Part of a small language model's weights: MLP 512 GELU, vocabulary 3174.
Each number is 128 + 32 x the weight over its row's rms, rounded and kept within 0 to 255. Layers, rows and columns count from 0. Numbers have three digits each. The size before them is the row's rms in percent of the matrix's.

# layer 6 attention output (transposed), 96x96, rms 1.74, rows 4-31, columns 0-95
101:162155122047126081156128113131127145149202069143127072165120159109119123096088148136127108090171151176095094073101137186055162134091135165137168085099139098096165132107160135115175162114157108107121133136127054127148071129141106082168144111144143125170117159147087129172145142103187168126
098:048139125191178124187123108167108122092133188118113133156106170131168121101128059126129134081154139121079142112133128149153117108226077145094119141148135151102102142136063155154080196117135169144082111125088118088150114140162128166105112127074175125179086096115095162101131110143144119152
101:095093064119145149120096150116137138119119155135109140173159101134125150122114163154155090067172072152101087120111205088133135141108115072161127119076129079078131107100111106156126137152073132142145097172133110129075083145208132138164137183138126108140115167135145121142136222215096111145
106:125140144162186137165106113191091134108139085083119157075088119071128153210105118050183086133178146150103163136120146166204126145135129140131042079098121129108108115098160120135133109120159146114165139106123105138132191128145105109150105147188121051091148117099106119126137174135130106142
099:117112154063152126137098109105085136133150142120066126109220116111172174105129134113109174166147190146102139123079146134125108109169147094132107107153184139077145162163123173144103143152106115154131075136127164054127133170113094079116142171176164156150104114130177117052112136114114098051
099:142128068158130134134153151149172086164092157091110046099143169120067160143139126086130140156137066103093185081131128110000142129102087139146127153096139174123116181136106123146102138131129148115089130123147073126180123112181151148142145150140154149194112160097103131154130141166118135095
103:129109105125132093131176130129130180124128119046063119138193158137117130144134143149126179131137164103083154097101101139121148090128118125113074156163142080138108165108208110116057147093060166127132130150091107101114124115158153098121089100169196149068176162176165174159103121146150123081
100:141200135138157152119145072094145150177103112087095128105071148133119155120180177084121103112135084121132134093127162118153147095110084140141143132135153058169173097078096116163057131141188117131158171145131147183145165128128109154148145080155179161093084121157102142110139089116056061146
091:107143138127108182166146165105152088096126131134154106165142141147148078140164132171117115123139113141161112117150118120102166076112149061148168171088107066134062121122135146196173139155130103178143189182103073088101071191143089119134147142178109085128149095105126083087159128104101139063
095:153121146204101161073148102085116155150121132139162157163118084150201118164135119122157132155072102176092094154067139115082066132094181108164073103098058142077158107150084157128147163124128141170146188138084146138165098168143139141116128109150105126153114130124123102095130100102198097105
096:162116140088135146147085101097106120133166124134158120154082096135085159105096153145132177095116138131141142203093081083081067135129140139160140117077089171130137154167108144138110166173053136141105088201192100166136110148166121112110105110150197109113171154097156112137157043146136103110
100:103091115147102137137114125173096169175077112117109144168103110155123063095137145170116157105115144136140118076164170150093165136104159144123085167099121100102096108080138114158119131077141152082142104122099119099125195171131156181153106176132165163114079119174169036217098117126155098145
092:134093136116075061130109131175155092086163143125083177124136143176093142129088164132143131117102136104119128082141131099110182170129123152147133134101158155129089119147095123148121079132193153092114062116114168150187146160110218060070136085169171061139135130108147142128118139082176162125
105:117122089102162154129147188093129087129153123100160089132080096096158132177149093132137109124113134081143131074174100123144133144082182117135083116145080186088176150104128198162170159112151135125115110131050218087153111087149081117144145136122177087127172104084143166124101154174113134108
090:116132131169075082162141217197118100194110138137146117124148081154142145143103163123124116116147119213085104078155139160089062137110183119090127102156138097128124129057080140117133099092116190109128129124158116134166156140132116169148118103148152097156125112062161116121148119062085136163
098:121171104086081108082122076181110165087134144175157075152120111167086150170116097159136087110084134141103179144107156126152122127120124155183054095165180109156160086111138128123141138154057156096167090161143124123158136048195132116140133114124135152103110128102172079101166104124126165172
100:114094126142136135126127100112119179135149118125124106131091155124114151168185094107118125160112147075144111189164120140121074102120124133103152143133147098154062186181099200144082055113088110146149057127102216117129137088179152102136130097144102091160148161111193124166071163126115147082
096:161151087166101129139092152066196142079121190124124150126158176126146121122107169159079141143108189136126148092108144137062086081186125152167116106078166134147155113100113097093138140132131135160112067133093125182140145083085137173169131149150078088167108059129160084117134095175120113144
093:106099112129080203073100171125088113141128102164113059115156185172171123113112120142117129146138199131219124150122115119052107108128080078132141120088126141163108133140152113087186122137141168150134127146140165109102171088151098121088154090133175122164067139096088105179162147139140101123
095:123115161087138149097115101130229130097134170084103144114149130050091148074093137134142147121155149142095087184132092169084146166128137173066099114136116120140154130075147150133117146173132098208080139102103080141103127132150114154127198116088138147061143146147130077114128170131144164164
107:124098066224119177124093123167082095123136115123131119147101127133151072137144073136080129073151132135125122148137113166201128136075130113139089106107197108127131130070111173165125104141099131067136145176137121102127099167106126163069156138176133168148079152103146175143213142127116118113
100:104120197153110082122129102128214168101134152092128115143109109191173178100119119131105159172165140178162069123070128163184089137099064111094140136128075123158109120088137113166124150056139184093181115093101128133163149145147080103119107160144128046126142132092110117127130136135146140139
103:153168125136082153146191122127131109094094121125079171062102095191133182090145115145182111214101191152106138154111161127105156132135134103168134096125103098136123093117123157096132192086146097122085128124194166049092138107130080131106123163117110105129096143073108170157130141099172122148
094:122167118163135138090125144086115137101114113170131082090102105128079098110186099116092063034162133090172119163142149169109133164149150116151155148131138158078142141095120071122139179173115082102138159116169155129178143158143049180189101137086076168106130103111134150147141134148146165093
100:093139106090161152152146148150120094123132079144112084084064178113110142145129125122132158124069115193140139166147175122139093094126195089139110140163122123163150076108127119176112194104072094158089166159129099127137156170123121108130136135147131073123140119128183175084011158105150128144
100:169075157164128195131173104146164109150093121167099159122126147152165098122120130110149188131104169155126139117138130052062115140192126188089145096072136142157121135069148122133136155162085122051146081092121126142069131130101116082157113078150132101151170180086104077135116131131170146121
096:128159092187143102164170126138114137110159082110149040151130071147168086112173127192109135141121092127171127156093099117082154114121133165084140122066153113124142126134153100163071134150160127194106058143137124178080170124106065135138106101149151126135142085112154174108110077114153175171
104:121131112081056137078214104145106139083126122133071107144113111085171102138151153101131098114199111176143134118137114115150085131120175106136175112073142131160136129121161175184135147094158126124152117162138116141131108129190167168054127180162148116155156132164093135059111102077104114073
# layer 6 attention value, 96x96, rms 0.135, rows 5-31, columns 0-95
089:218159166124154152114218155128149121125119120136081120096050055118141133092152155162140148110081116175154094128098141118108119130145183130132136175044145144149119095117126093089114083139121112134123094161086119102074128138099119104137097123133123152147091191166127119116065099149116195147
103:087128138169097118153143136154101111171110114135126124111112133168143097154181164155127062106136133164135197142162169100094119132131077134077185188194120139158073129091074113096115100158138124168108098134126132062179113149076103115132173165055149118105131103097174100188109151107103110089
100:148130080179110117152185160134116122177165157154133072140138170106096137114106136124146063149093112060148126072122117150085152126117138110144132047179063132106132159178177131033105125100149098174151122062137157165144101103125146150113125072095141184148147133169124134116097157144124123147
092:183131075141152176093202132129110118112054184178109147141044152106102081098161098067117111145151125132086117157139134084151106135117102205173144162101131118133095095167143166103125166167096104185116124157108101127102115175158126114076109150149118102163114135166156133113132144154141121064
105:122091182118146158131152153055144129181099155109165140144115131167224106160121149137114108097080104108110095175141077120138156132149148119176164145144112141129147156098029180104073117164145124088180132170145133118057087159116153108104105083106103144097099127079137144126141118148101179152
101:140180142145131157173132103088075133078115077119168116114086131088105094102090081157148173129112144155114096178105114194159095142098167167166203197144132139146158113187126143139139116084140106199147161090168112118130129161113171150121058102106073128096116110141079129144167133123100109101
111:150107166141131124123105130156146107135197158058129097139150133104089030139122062070111143135153105095105128142120095145063153102180138084080122173192137110122161137167125114111124150138146121140095152100147120115105194108148149105140100106039122145147153120170124059118129162193156132117
093:099071181177079129123076105118112215159104181105130074136114084169125169126184174179094145148097097132134097070115113145077106127135112170139170159136171122127109093138141119092112106206083093061097136124126171113157106105110130095151127104141179101106161095111136132162116109112130151164
101:141102107100154130111133185100172117176129141092086133079186155117171140085157087146177130132155086102136159111126115156137093128113048199127151133102135135128118101160126158151113128151184135134036076126094113145054120127124133122120176173161114090108172089095116160137095079071130172142
092:105104094076124128095174148081145166106093134099161151151155182049133068122153137152117099106160154098135184070129150101140133129153120188120149164163159114130141104149095172102105100155142183089137116165100119126044153134121142118103156144135108180090149098104105103173059107070120150072
101:091167127223099119124078121091164067155112128142140139069193102118150140089174153155088138096103074143182109164158104148141112107052141162132134076175108148071065169139133091133155136131103127121079129137144099159094155125150175126091154152154083116126136109175159117153144164131142084121
090:098135137129137137081124115156134151058127165124119112122078161162114165138190149115158139109173082154133142184099130170132112147108149096142119055127083116129171112125052146141138156128153135105203152146160109141061145129094165189117120098137038127130120170170134175158090131101132055146
098:135130092101143156173132152169141156135128138143176169203068168173096084153101114130127111121145119148076132168073142135106102118118120134167098142113135112083065113121167065102109116169114118141089099143093155150163049122083090158163169078123110173126199130133122147070138143150073174107
089:085132169125110231086134118106136124127123119144108149127175057187124103163176074101087099110034068093165112158148128105176142131129121145104144109047124169128131172115144115098106165112116105141103172142158121092129085167156138120144072159122097109157105174149132170129120095129134099123
112:104137087128091159157174135120085176166142121107130116152160121086152073103128137123138147140080161120165093164148141119152154136094125044099123178141093141051121126151201084138063115124130173184122153109122135098101097167140084102126150165154132144112139164133182197134128062162125090077
100:157138114117097160146109094170074145097068166098168142133069193088128133125095088153151094143118138191137102116097200156100109138094110182136122110093089115074162178134170114104136062156114105132095110176173157142136156126091127183132133099095104174100171149093138113134108095130099198142
095:121155128098113121140170093085061151117145154167062100069145092113164135144141122150074122097088128110132090177127081124161151071097144103096179171154119123108113144125167133137186120211110171194104115130140125057107121147163098084120143146110170105122158216149152143109152094126131146108
105:117137172137122176113155075133157163185108146197125067101072183113141167101102182128114135102099122104163157144136099129108125127108119165125082083159164101147128111123107110134141034155085085146108133193127179148123115150067127055151205090146156138111134166129164114145116110153118160115
092:112123142124188103150073129095113119115117140178147105106157092162144162197150157089146137131119094115145142080134168129142073053126132112148104184134182131099079140126114180145121196054098154120157186096089107170106125134187132175079106124167161175100176143113145126156103080107142127139
093:123094172132158167166150095210139158170117074096129116096177062087124127121173136115181145126106121112122167135144174177118159104103123145157133174141065124132101104184125040094066149180109111106150148139164125124122101088142141090112154096178159121136140080114153127146092152175158175130
094:132146075116117139128104145186139111117129174181066167148127137157129102131051119094143153111131118089181124108165147156128115158067105169110125103106182079136138134187170147139123093084126130142120139190126186048090145111122181136095045138114126179117135129154092100155115112130079140177
106:187136133141133139091147110107129139139108165066145076095156075175183118177136083134132162038163153101161132088138156123107105153118122165156123125158148107184195116143081081196098145113151117123113108124078163153089111092107123120167076103190160152117146071153121152076162123118120142139
098:136140087132077108190147154194166111108158085099151143182145084128144140151146161092079130127184180136097133100200121130114153055124100130163107122136098098100120103091199091098090128164117169077087111122098131090134127129118107134152139177151190132141129053093108163143138148172103124089
096:113152116145122117118121090126096201118140145072154142161129107149166125122200113166145104102099160094133157074112092201098088139111136130166114157111155166091160123077115127127146123128181051084154130176125172125078144131081159185132141147120126151189074052137186124130162099107109145104
096:087120129127133124152106133094146132158138131128067087095135091087133187132143092098089155114152104083148170160178146171097152137156185137113079080177125108157147113130148164159150138179111185117083158136163094150106166078149151128104121098200149125080120146133103144133078085089130232102
101:099130125127136198207142114120106152094133148155144113101126088147169189105093133116089092129128137100163103104162144166118122074127142165071135156135154125127092120156071096096136205089120120118198201119118130114118061085073152090143158170121111142112087130128067106185140156158124158148
106:091114151122115085112116144199157124191135186059124173125126056123163093111157089107146156108121128167088188162135094132089117113148077124091093157191109115145146105183141144076153125144092085092111166122124143144130162132090168094078190136103092123126116088072136173093111135150130122164
# layer 6 attention query, 96x96, rms 0.18, rows 32-38, columns 0-95
110:063131132086128111111133102127142162180104134108118126136102116082115109092106096134100127208144134120059134163184117150134135149095104114164158169165109102126125065177122129183171151182163104134114103133126156168096079091159093127116131076135183128181126007152130145114132117157110101117
094:059137105124129152138158150137114102101103103153086101066196089092136135113164247124159164114155144121136167151141131134123154112152091149129083103140110079096180135096178103111086158165132185107107150117080105163138156140140161169111114116070138148081143172124087088134101177141162124093
100:171069177127103094081174076111128141125121128130109118114085094132131081187169167050113154135105132129159149089116116129156154138118180114140131082100104188180133105096137124116138156094042185101089123149163101128075111131160170087117143113149155176050145115140163159130115077154136106142
094:100174174083129122131080123135051162104091141098146072129101138064120110138093103139117101110135114143078165142159068177097140169106057144160160175117099147066128081131088115233147128147142119119144157132168147158170150148154074119133163134120103140179141119133091168128107152141102158119
090:172125105130178117149160129076153150099160125031117108096100098115139190174151091134101133116154176074148128130137120109140124119111092134080159183112169103112132148132116091186109075141090194112091083076066144129117179094150174154146153086152124095100120161096135164150139121151192151124
090:134088144151159108110174118153100110091151168174102153128181122106136163127174129105152118072116155120164140101125141122128122136154192105118152079146129147188070148115131132144120099058066164108124102147129130129053097185175175074158122128110100135047173179129104124136067070141141160128
080:131196136078094164144067133124133121087125135130131122153136134161100142158055104136185131096114099177098104209146177133099155102104093119201108158087141135139101143100100132095142101111154106133172141157138158107155101042162163087087163139110103118189122136138122175112159134058146152094
# layer 6 attention key, 96x96, rms 0.192, rows 32-37, columns 0-95
093:122115133099108183192130189159129167122064086171138133158145136089127164185085174107121133073106137130191125096077083118155105177132169118150128086159135191105079118080082127138124116055132169133120159112106099152118110142145118165187142095130098149092170166158134095136146116109173117086
092:100147102098172165150109149132069145158140095135107120198122111085088144152080147124154150098074146143174097153141139106120180100158145123130062126133118097162087071102115141137157085063123104155161164065132178124185131105126132140151150160118149098157188148119137201148092085124176078088
098:161057109142152123132128125073198108114169122074113188084073161148109205102152114163119116159136141099110138112169109162168150124159098135116088148133173128084119126075104192120111086151173102151054082106099158130129147117174179093097124118154130116086094143102123161154122122111098130188
080:173111158149071118110151154166097081135122123155125156164122158075157076202121136113097108119193071134160110082149185053108163160095159108108133106129104106145130117094092116124099136137094171158107141153110135086167092070087110133141114138150134132086105144135215153083167142177131120075
079:156125106175132210164147088123132103168141142126081194145065131100152076053077162119122136121120079118168102155105130167070145107150152121186112110138079154118146123078152148142090101124160152140119128095095080132124127088148131161080130112127124191150146128104103100182162135137043113160
094:119070108173086079139108115128140133097136096086142095068076099112109162062148119172101121173176127119056175138117093197126159154118107206097157159142137146129170182122154153149141133173179090149098098134114133088125127115159139113110143138142131133178142148159138083214149143141101103164